python train.py --num_hidden_layers=14 --hidden_size=96 --head_dim=32 --intermediate_size=384 --hidden_act="swiglu" --qk_norm=false --bias="qkv" --learning_rate=0.00522 --beta1=0.95 --lr_head=0.0084 --max_grad_norm=2.0 --warmup_steps=200 --decay_fraction=1.0 --train_tokens=94390000 --dataset="wikipedia_en"
Each number is 200 + 30 x the weight over its row's rms, rounded and kept within 0 to 999. Layers, rows and columns count from 0. The size before them is the row's rms in percent of the matrix's.

# layer 3 attention query, 96x96, rms 0.116, rows 18-26,50-58,82-89, columns 0-95
118,171,249,201,189,189,201,187,205,162,169,172,199,221,216,278,199,206,246,189,193,124,164,187,178,175,236,143,170,177,198,230,234,234,215,178,186,198,184,206,176,219,187,234,190,237,158,225,235,206,179,179,195,193,217,199,210,212,195,168,172,232,232,210,194,212,168,247,187,207,173,146,195,245,213,227,206,209,140,171,161,125,125,196,245,184,196,246,182,237,242,218,199,160,197,205,239
092,206,250,266,204,177,184,186,205,201,226,200,171,235,245,191,220,153,184,156,172,226,231,193,190,183,188,195,188,170,159,244,199,220,222,203,156,225,265,161,210,144,194,255,199,205,192,228,202,117,167,162,236,170,157,201,217,184,170,240,235,212,259,188,196,182,223,227,239,160,180,205,176,206,201,212,219,235,194,149,151,191,172,192,212,183,204,251,206,199,198,216,248,142,213,221,213
118,197,251,251,206,162,165,216,193,188,214,229,165,254,167,173,194,133,207,203,172,285,244,172,230,144,189,183,159,192,177,233,235,180,198,199,159,173,248,208,218,180,154,187,186,208,222,210,217,222,181,157,216,194,173,237,165,197,193,247,181,205,215,203,198,204,195,208,262,230,211,221,197,170,188,177,229,224,231,174,178,257,237,184,241,149,225,191,175,168,173,163,213,142,185,222,200
080,213,193,148,213,227,221,189,146,183,175,186,217,202,118,214,213,208,174,219,228,145,202,221,163,251,187,209,197,188,200,159,187,192,151,210,251,138,214,177,161,233,207,181,202,201,189,187,195,242,213,202,225,161,244,185,193,199,271,152,217,195,179,168,191,154,167,175,196,222,199,206,190,238,183,199,151,203,172,213,284,165,199,202,195,234,206,183,178,171,165,168,157,255,201,173,241
086,200,236,168,196,194,207,187,197,227,236,185,226,179,199,263,188,211,245,187,210,159,171,191,261,194,209,213,180,230,245,236,167,208,226,155,233,151,244,240,208,227,191,189,255,224,190,176,132,191,175,226,188,213,199,189,181,198,247,139,205,240,203,182,262,234,181,208,187,220,215,153,210,206,185,224,132,214,196,197,194,162,178,160,226,230,157,213,241,231,124,196,168,196,214,187,225
079,167,159,249,162,231,175,187,175,225,184,240,157,220,254,199,160,145,208,188,184,227,171,216,181,165,196,242,198,210,135,177,244,215,219,225,157,224,174,178,219,203,217,179,191,195,212,215,195,232,200,158,218,174,189,235,242,227,177,203,172,140,150,237,157,194,199,234,210,204,177,221,275,203,156,200,245,195,215,219,202,272,236,163,154,212,165,234,196,214,216,177,204,204,200,247,191
101,190,166,183,162,149,201,203,207,185,227,195,250,236,154,235,203,231,166,198,221,195,185,163,184,199,178,200,242,210,217,165,182,225,185,278,206,147,225,164,146,172,237,201,190,224,208,180,192,182,227,178,265,164,251,151,147,217,223,183,203,225,237,190,235,133,162,258,209,202,205,170,181,204,201,196,174,197,185,205,169,105,217,195,200,195,219,197,223,193,227,184,200,231,212,172,229
097,282,250,161,255,211,168,161,209,184,141,174,233,218,242,254,186,259,196,207,185,205,187,227,209,186,244,181,200,227,156,232,171,246,218,202,146,212,191,194,216,196,205,177,193,175,206,195,263,155,219,254,204,237,203,198,203,147,242,179,189,204,198,172,204,189,204,191,194,173,211,221,201,142,147,203,219,229,192,165,185,215,275,200,187,189,220,217,177,157,190,215,209,191,208,193,259
103,241,230,161,134,187,205,201,210,194,211,138,177,219,242,225,164,173,232,208,232,118,187,290,222,200,230,183,169,197,164,235,201,198,253,173,167,241,198,210,177,172,260,218,204,176,201,173,216,252,205,184,180,154,207,172,238,211,144,198,183,195,180,185,187,205,175,175,194,135,190,186,254,199,219,212,222,232,230,171,243,204,231,205,195,210,196,243,203,195,231,188,175,191,210,232,220
074,242,151,245,228,222,186,207,213,203,196,159,217,189,229,168,200,193,110,231,202,243,217,230,196,202,181,230,222,242,273,154,194,217,198,168,167,191,205,223,188,218,188,239,233,132,143,189,220,224,183,214,207,255,172,195,196,202,172,228,172,209,223,214,175,194,186,213,170,206,146,233,209,165,224,205,206,172,205,167,235,204,241,188,162,150,208,241,199,179,128,223,222,160,204,158,205
090,189,160,259,194,227,251,227,200,147,154,257,239,237,182,168,181,220,203,159,212,154,203,206,220,187,195,206,225,204,145,179,178,189,180,173,217,224,191,213,174,207,225,222,197,167,180,162,180,203,160,240,267,203,189,178,277,180,206,243,245,215,183,152,179,232,163,227,176,215,198,162,188,138,179,234,224,194,174,214,197,190,182,183,184,194,192,220,247,271,166,195,165,220,171,226,211
087,171,224,174,101,194,191,229,202,236,227,210,143,178,183,141,226,157,269,199,198,158,225,213,174,196,214,187,215,158,196,208,195,184,171,181,203,190,176,175,136,180,221,216,228,139,239,179,227,233,221,171,207,186,170,203,210,200,157,214,188,189,171,191,164,208,183,195,216,191,172,192,205,193,188,216,255,157,208,224,229,233,224,247,184,174,181,180,252,245,268,182,147,185,191,194,170
080,191,199,160,259,93,177,214,179,240,199,192,142,238,158,201,198,169,183,233,242,226,188,220,215,229,219,179,152,197,169,206,207,239,214,199,181,212,197,174,218,150,178,193,215,247,254,150,166,180,174,200,171,184,203,223,186,227,186,217,173,185,219,257,246,230,157,205,197,216,219,259,227,216,247,207,210,203,228,158,186,191,171,173,231,158,202,233,214,165,193,187,242,164,183,206,197
111,196,182,177,206,207,177,213,170,168,234,167,230,243,235,167,194,192,176,210,182,208,186,166,179,208,208,224,246,172,239,171,175,201,230,221,251,153,183,200,199,247,223,230,217,209,186,227,141,219,164,176,237,220,281,203,211,242,212,180,170,193,127,213,139,156,207,203,255,206,175,202,205,211,162,221,147,172,229,205,177,208,224,142,222,247,185,179,196,239,188,210,171,241,221,173,249
102,250,192,168,229,230,212,181,211,234,174,209,161,208,220,179,179,178,225,201,212,207,215,233,198,235,164,216,176,196,190,213,191,230,221,200,202,246,186,176,206,172,214,166,202,185,199,158,238,140,208,244,182,190,138,257,195,188,175,225,245,203,257,237,225,261,237,154,186,178,174,206,242,181,238,138,278,185,189,194,209,209,222,222,205,164,234,242,244,218,206,151,201,208,208,242,143
105,174,128,187,209,205,245,200,172,253,244,210,140,181,234,194,197,175,171,255,193,173,170,154,169,228,221,187,120,160,167,236,218,162,193,202,201,190,186,220,226,179,196,188,185,246,209,239,209,280,202,182,166,210,220,161,218,221,253,188,163,246,173,196,174,174,175,202,242,205,188,200,171,243,171,151,153,202,205,235,208,199,193,176,204,218,200,163,195,229,228,239,190,218,223,229,210
097,208,181,196,235,278,189,135,202,190,222,197,264,236,194,279,171,181,198,220,149,201,219,202,190,163,197,213,242,187,220,188,217,161,199,230,257,210,216,221,154,245,205,244,270,154,196,173,202,176,209,208,230,193,148,243,239,164,217,213,224,230,199,245,231,204,226,150,214,211,194,172,231,187,160,180,152,181,138,168,187,197,193,186,197,224,226,207,188,228,196,212,215,219,213,200,216
104,239,219,245,193,229,188,211,199,162,216,239,267,148,225,198,151,197,186,209,197,212,295,149,217,155,203,198,197,189,190,209,215,174,215,192,263,172,240,238,164,241,238,225,217,187,218,257,250,234,207,216,224,165,163,228,154,228,175,181,187,213,204,245,157,194,206,200,210,218,201,188,265,166,172,233,228,212,171,215,185,213,197,190,211,194,237,208,156,194,139,186,201,223,212,189,218
082,215,190,238,150,245,164,206,194,172,252,213,145,214,200,160,261,156,231,202,194,176,164,206,221,183,199,193,220,187,227,166,174,172,128,208,248,223,178,229,178,223,201,183,196,214,160,201,189,172,181,265,126,204,213,196,184,197,184,218,208,193,213,148,176,191,203,218,197,188,150,201,160,155,161,189,230,134,178,251,143,191,152,200,204,146,214,191,223,186,198,217,197,208,248,198,200
118,177,184,267,221,230,200,157,176,182,255,179,229,206,243,226,196,178,192,206,224,221,180,226,178,199,202,179,240,170,224,146,176,176,211,225,269,254,206,225,247,244,201,236,200,194,182,235,201,172,191,220,217,169,210,198,223,194,218,167,180,215,169,231,205,170,202,209,180,196,170,177,231,199,114,172,200,155,225,243,165,198,173,182,214,114,171,186,170,205,252,153,191,233,231,196,228
100,205,184,175,203,233,202,244,216,230,193,193,204,204,174,180,217,232,225,226,195,220,254,135,177,186,169,174,190,242,231,173,184,187,187,200,194,199,140,249,212,233,216,182,155,219,210,189,192,193,218,203,201,208,149,173,182,198,198,188,180,153,213,161,136,281,175,182,182,203,205,217,236,161,203,182,207,200,227,186,233,208,227,243,187,239,157,141,203,210,128,265,184,159,198,257,149
097,200,153,152,206,229,193,222,258,248,183,172,177,171,200,200,170,231,203,204,199,194,205,213,207,192,164,190,202,220,127,221,227,228,218,237,176,161,149,172,261,200,196,162,163,140,175,152,265,188,212,185,176,168,198,181,189,181,225,214,200,199,203,171,168,218,180,181,213,200,199,224,212,203,267,170,181,198,187,162,241,242,258,193,176,238,204,190,266,187,191,196,217,172,201,262,142
075,218,198,247,237,216,232,153,173,113,209,187,180,253,213,155,204,171,185,213,246,202,193,164,212,146,189,207,219,198,257,207,149,206,193,193,192,219,203,203,170,189,164,180,216,220,215,241,198,186,149,225,274,222,222,185,223,217,145,148,155,198,190,168,222,189,192,186,216,203,213,157,170,204,174,246,178,188,209,211,112,177,187,179,209,154,173,169,213,184,180,169,218,224,220,164,219
084,212,222,209,195,219,177,192,215,206,200,232,161,187,195,200,209,249,240,173,156,186,247,256,216,226,107,215,191,207,162,215,204,235,215,177,190,241,196,165,187,143,206,169,201,202,227,201,248,134,223,243,176,220,169,213,169,168,155,230,252,217,249,217,179,199,198,201,213,221,200,228,211,205,242,177,254,212,232,160,194,247,172,220,168,175,222,248,175,187,236,155,237,190,185,247,187
084,227,184,151,170,190,225,198,210,151,165,171,195,211,201,243,213,220,162,193,199,164,149,201,216,228,167,179,195,200,125,160,106,181,177,197,195,207,262,193,214,246,182,156,211,213,190,166,110,184,194,228,224,193,181,208,203,240,228,198,188,224,227,209,216,215,190,235,174,206,231,232,204,180,214,181,121,194,197,148,259,236,200,211,210,215,212,203,189,232,176,227,208,187,151,204,217
098,247,193,196,238,161,158,170,205,145,210,210,245,211,202,202,254,220,188,220,171,175,237,121,141,175,205,187,249,185,219,219,206,260,228,252,186,197,171,209,238,166,239,228,177,174,182,215,171,203,204,238,263,209,196,168,177,232,181,142,177,205,165,217,205,175,196,179,188,183,204,212,208,246,181,214,207,216,250,178,183,132,223,194,211,165,202,191,228,207,184,157,193,180,261,167,203
# layer 3 attention key, 32x96, rms 0.11, rows 18-25, columns 0-95
085,142,124,240,259,235,210,201,208,173,228,179,168,189,185,149,193,207,253,220,230,195,219,158,155,217,186,196,172,201,175,160,226,148,161,203,164,176,233,168,232,169,212,180,182,229,241,200,227,176,206,199,175,176,192,200,197,158,224,222,211,173,165,209,191,223,247,167,194,259,221,248,187,188,207,229,186,182,215,208,201,235,183,138,148,174,173,189,230,195,160,208,200,181,157,222,136
105,213,217,183,254,242,219,218,170,165,249,218,197,147,222,211,167,191,236,285,164,188,232,188,222,249,235,177,243,216,166,187,223,215,164,215,169,179,216,193,216,192,211,170,211,165,163,198,202,207,243,224,141,204,231,205,202,153,217,247,209,205,139,203,202,219,250,160,199,200,150,212,205,218,200,172,213,143,177,222,171,227,238,219,144,213,233,218,202,169,172,208,211,222,205,269,215
093,216,164,192,199,246,214,250,175,207,198,172,238,239,204,151,198,184,205,192,251,217,254,235,161,250,230,199,158,219,200,137,217,196,156,162,230,215,256,217,189,182,216,206,164,206,222,221,197,192,243,211,222,171,216,211,205,199,153,204,244,243,161,185,198,240,235,194,215,185,221,247,270,199,219,248,260,205,196,247,206,181,184,197,180,143,158,158,243,180,198,196,179,184,187,167,222
100,186,209,200,183,183,200,154,217,196,207,232,228,226,185,169,241,172,171,110,216,219,174,192,186,172,170,203,187,152,200,255,151,191,196,231,243,241,199,197,185,180,168,210,194,248,200,219,204,201,180,195,219,180,185,190,170,225,146,191,188,175,245,194,242,160,174,238,173,182,242,234,168,126,238,226,243,197,208,212,224,151,220,161,267,215,216,166,185,197,203,141,216,188,234,159,222
120,202,205,202,195,206,199,212,205,246,195,198,205,178,200,203,183,193,213,225,207,206,188,239,226,199,233,166,271,221,206,211,213,258,192,175,176,134,259,174,223,187,141,245,238,185,157,190,203,264,227,240,189,249,161,220,220,203,214,159,221,194,209,248,191,257,211,198,141,217,203,233,177,226,189,134,202,262,161,220,203,231,226,227,153,215,254,216,221,170,169,204,176,161,175,212,206
131,141,121,156,174,184,172,229,161,220,212,219,193,237,201,166,165,206,179,168,191,235,209,196,158,209,181,245,154,195,247,212,176,192,148,202,229,227,193,193,153,197,219,175,164,194,219,167,202,145,245,160,184,204,220,140,184,169,190,208,233,200,226,181,206,143,200,159,218,170,184,221,185,200,254,227,220,191,154,213,196,182,154,198,205,219,163,149,199,227,180,206,194,218,209,174,121
097,217,241,248,161,163,231,205,158,197,212,232,223,206,161,125,258,225,165,209,168,176,179,219,192,184,161,139,241,152,157,196,191,238,250,207,222,205,199,212,203,192,227,141,237,184,206,213,217,244,179,191,202,196,176,233,191,220,148,166,142,170,216,198,225,206,191,239,229,231,226,182,152,181,168,244,223,183,233,209,256,177,240,173,213,227,217,203,180,194,202,199,168,184,223,153,209
091,226,222,214,206,210,163,252,138,159,250,185,194,176,180,243,207,224,182,214,243,207,204,185,209,187,203,211,218,241,225,157,244,226,228,184,179,228,185,225,185,211,185,178,166,206,240,252,218,241,266,184,185,253,187,219,251,275,207,220,217,188,172,215,193,190,201,167,203,239,201,228,203,150,187,179,226,241,276,243,194,230,227,210,182,276,200,179,207,169,183,148,197,200,193,201,204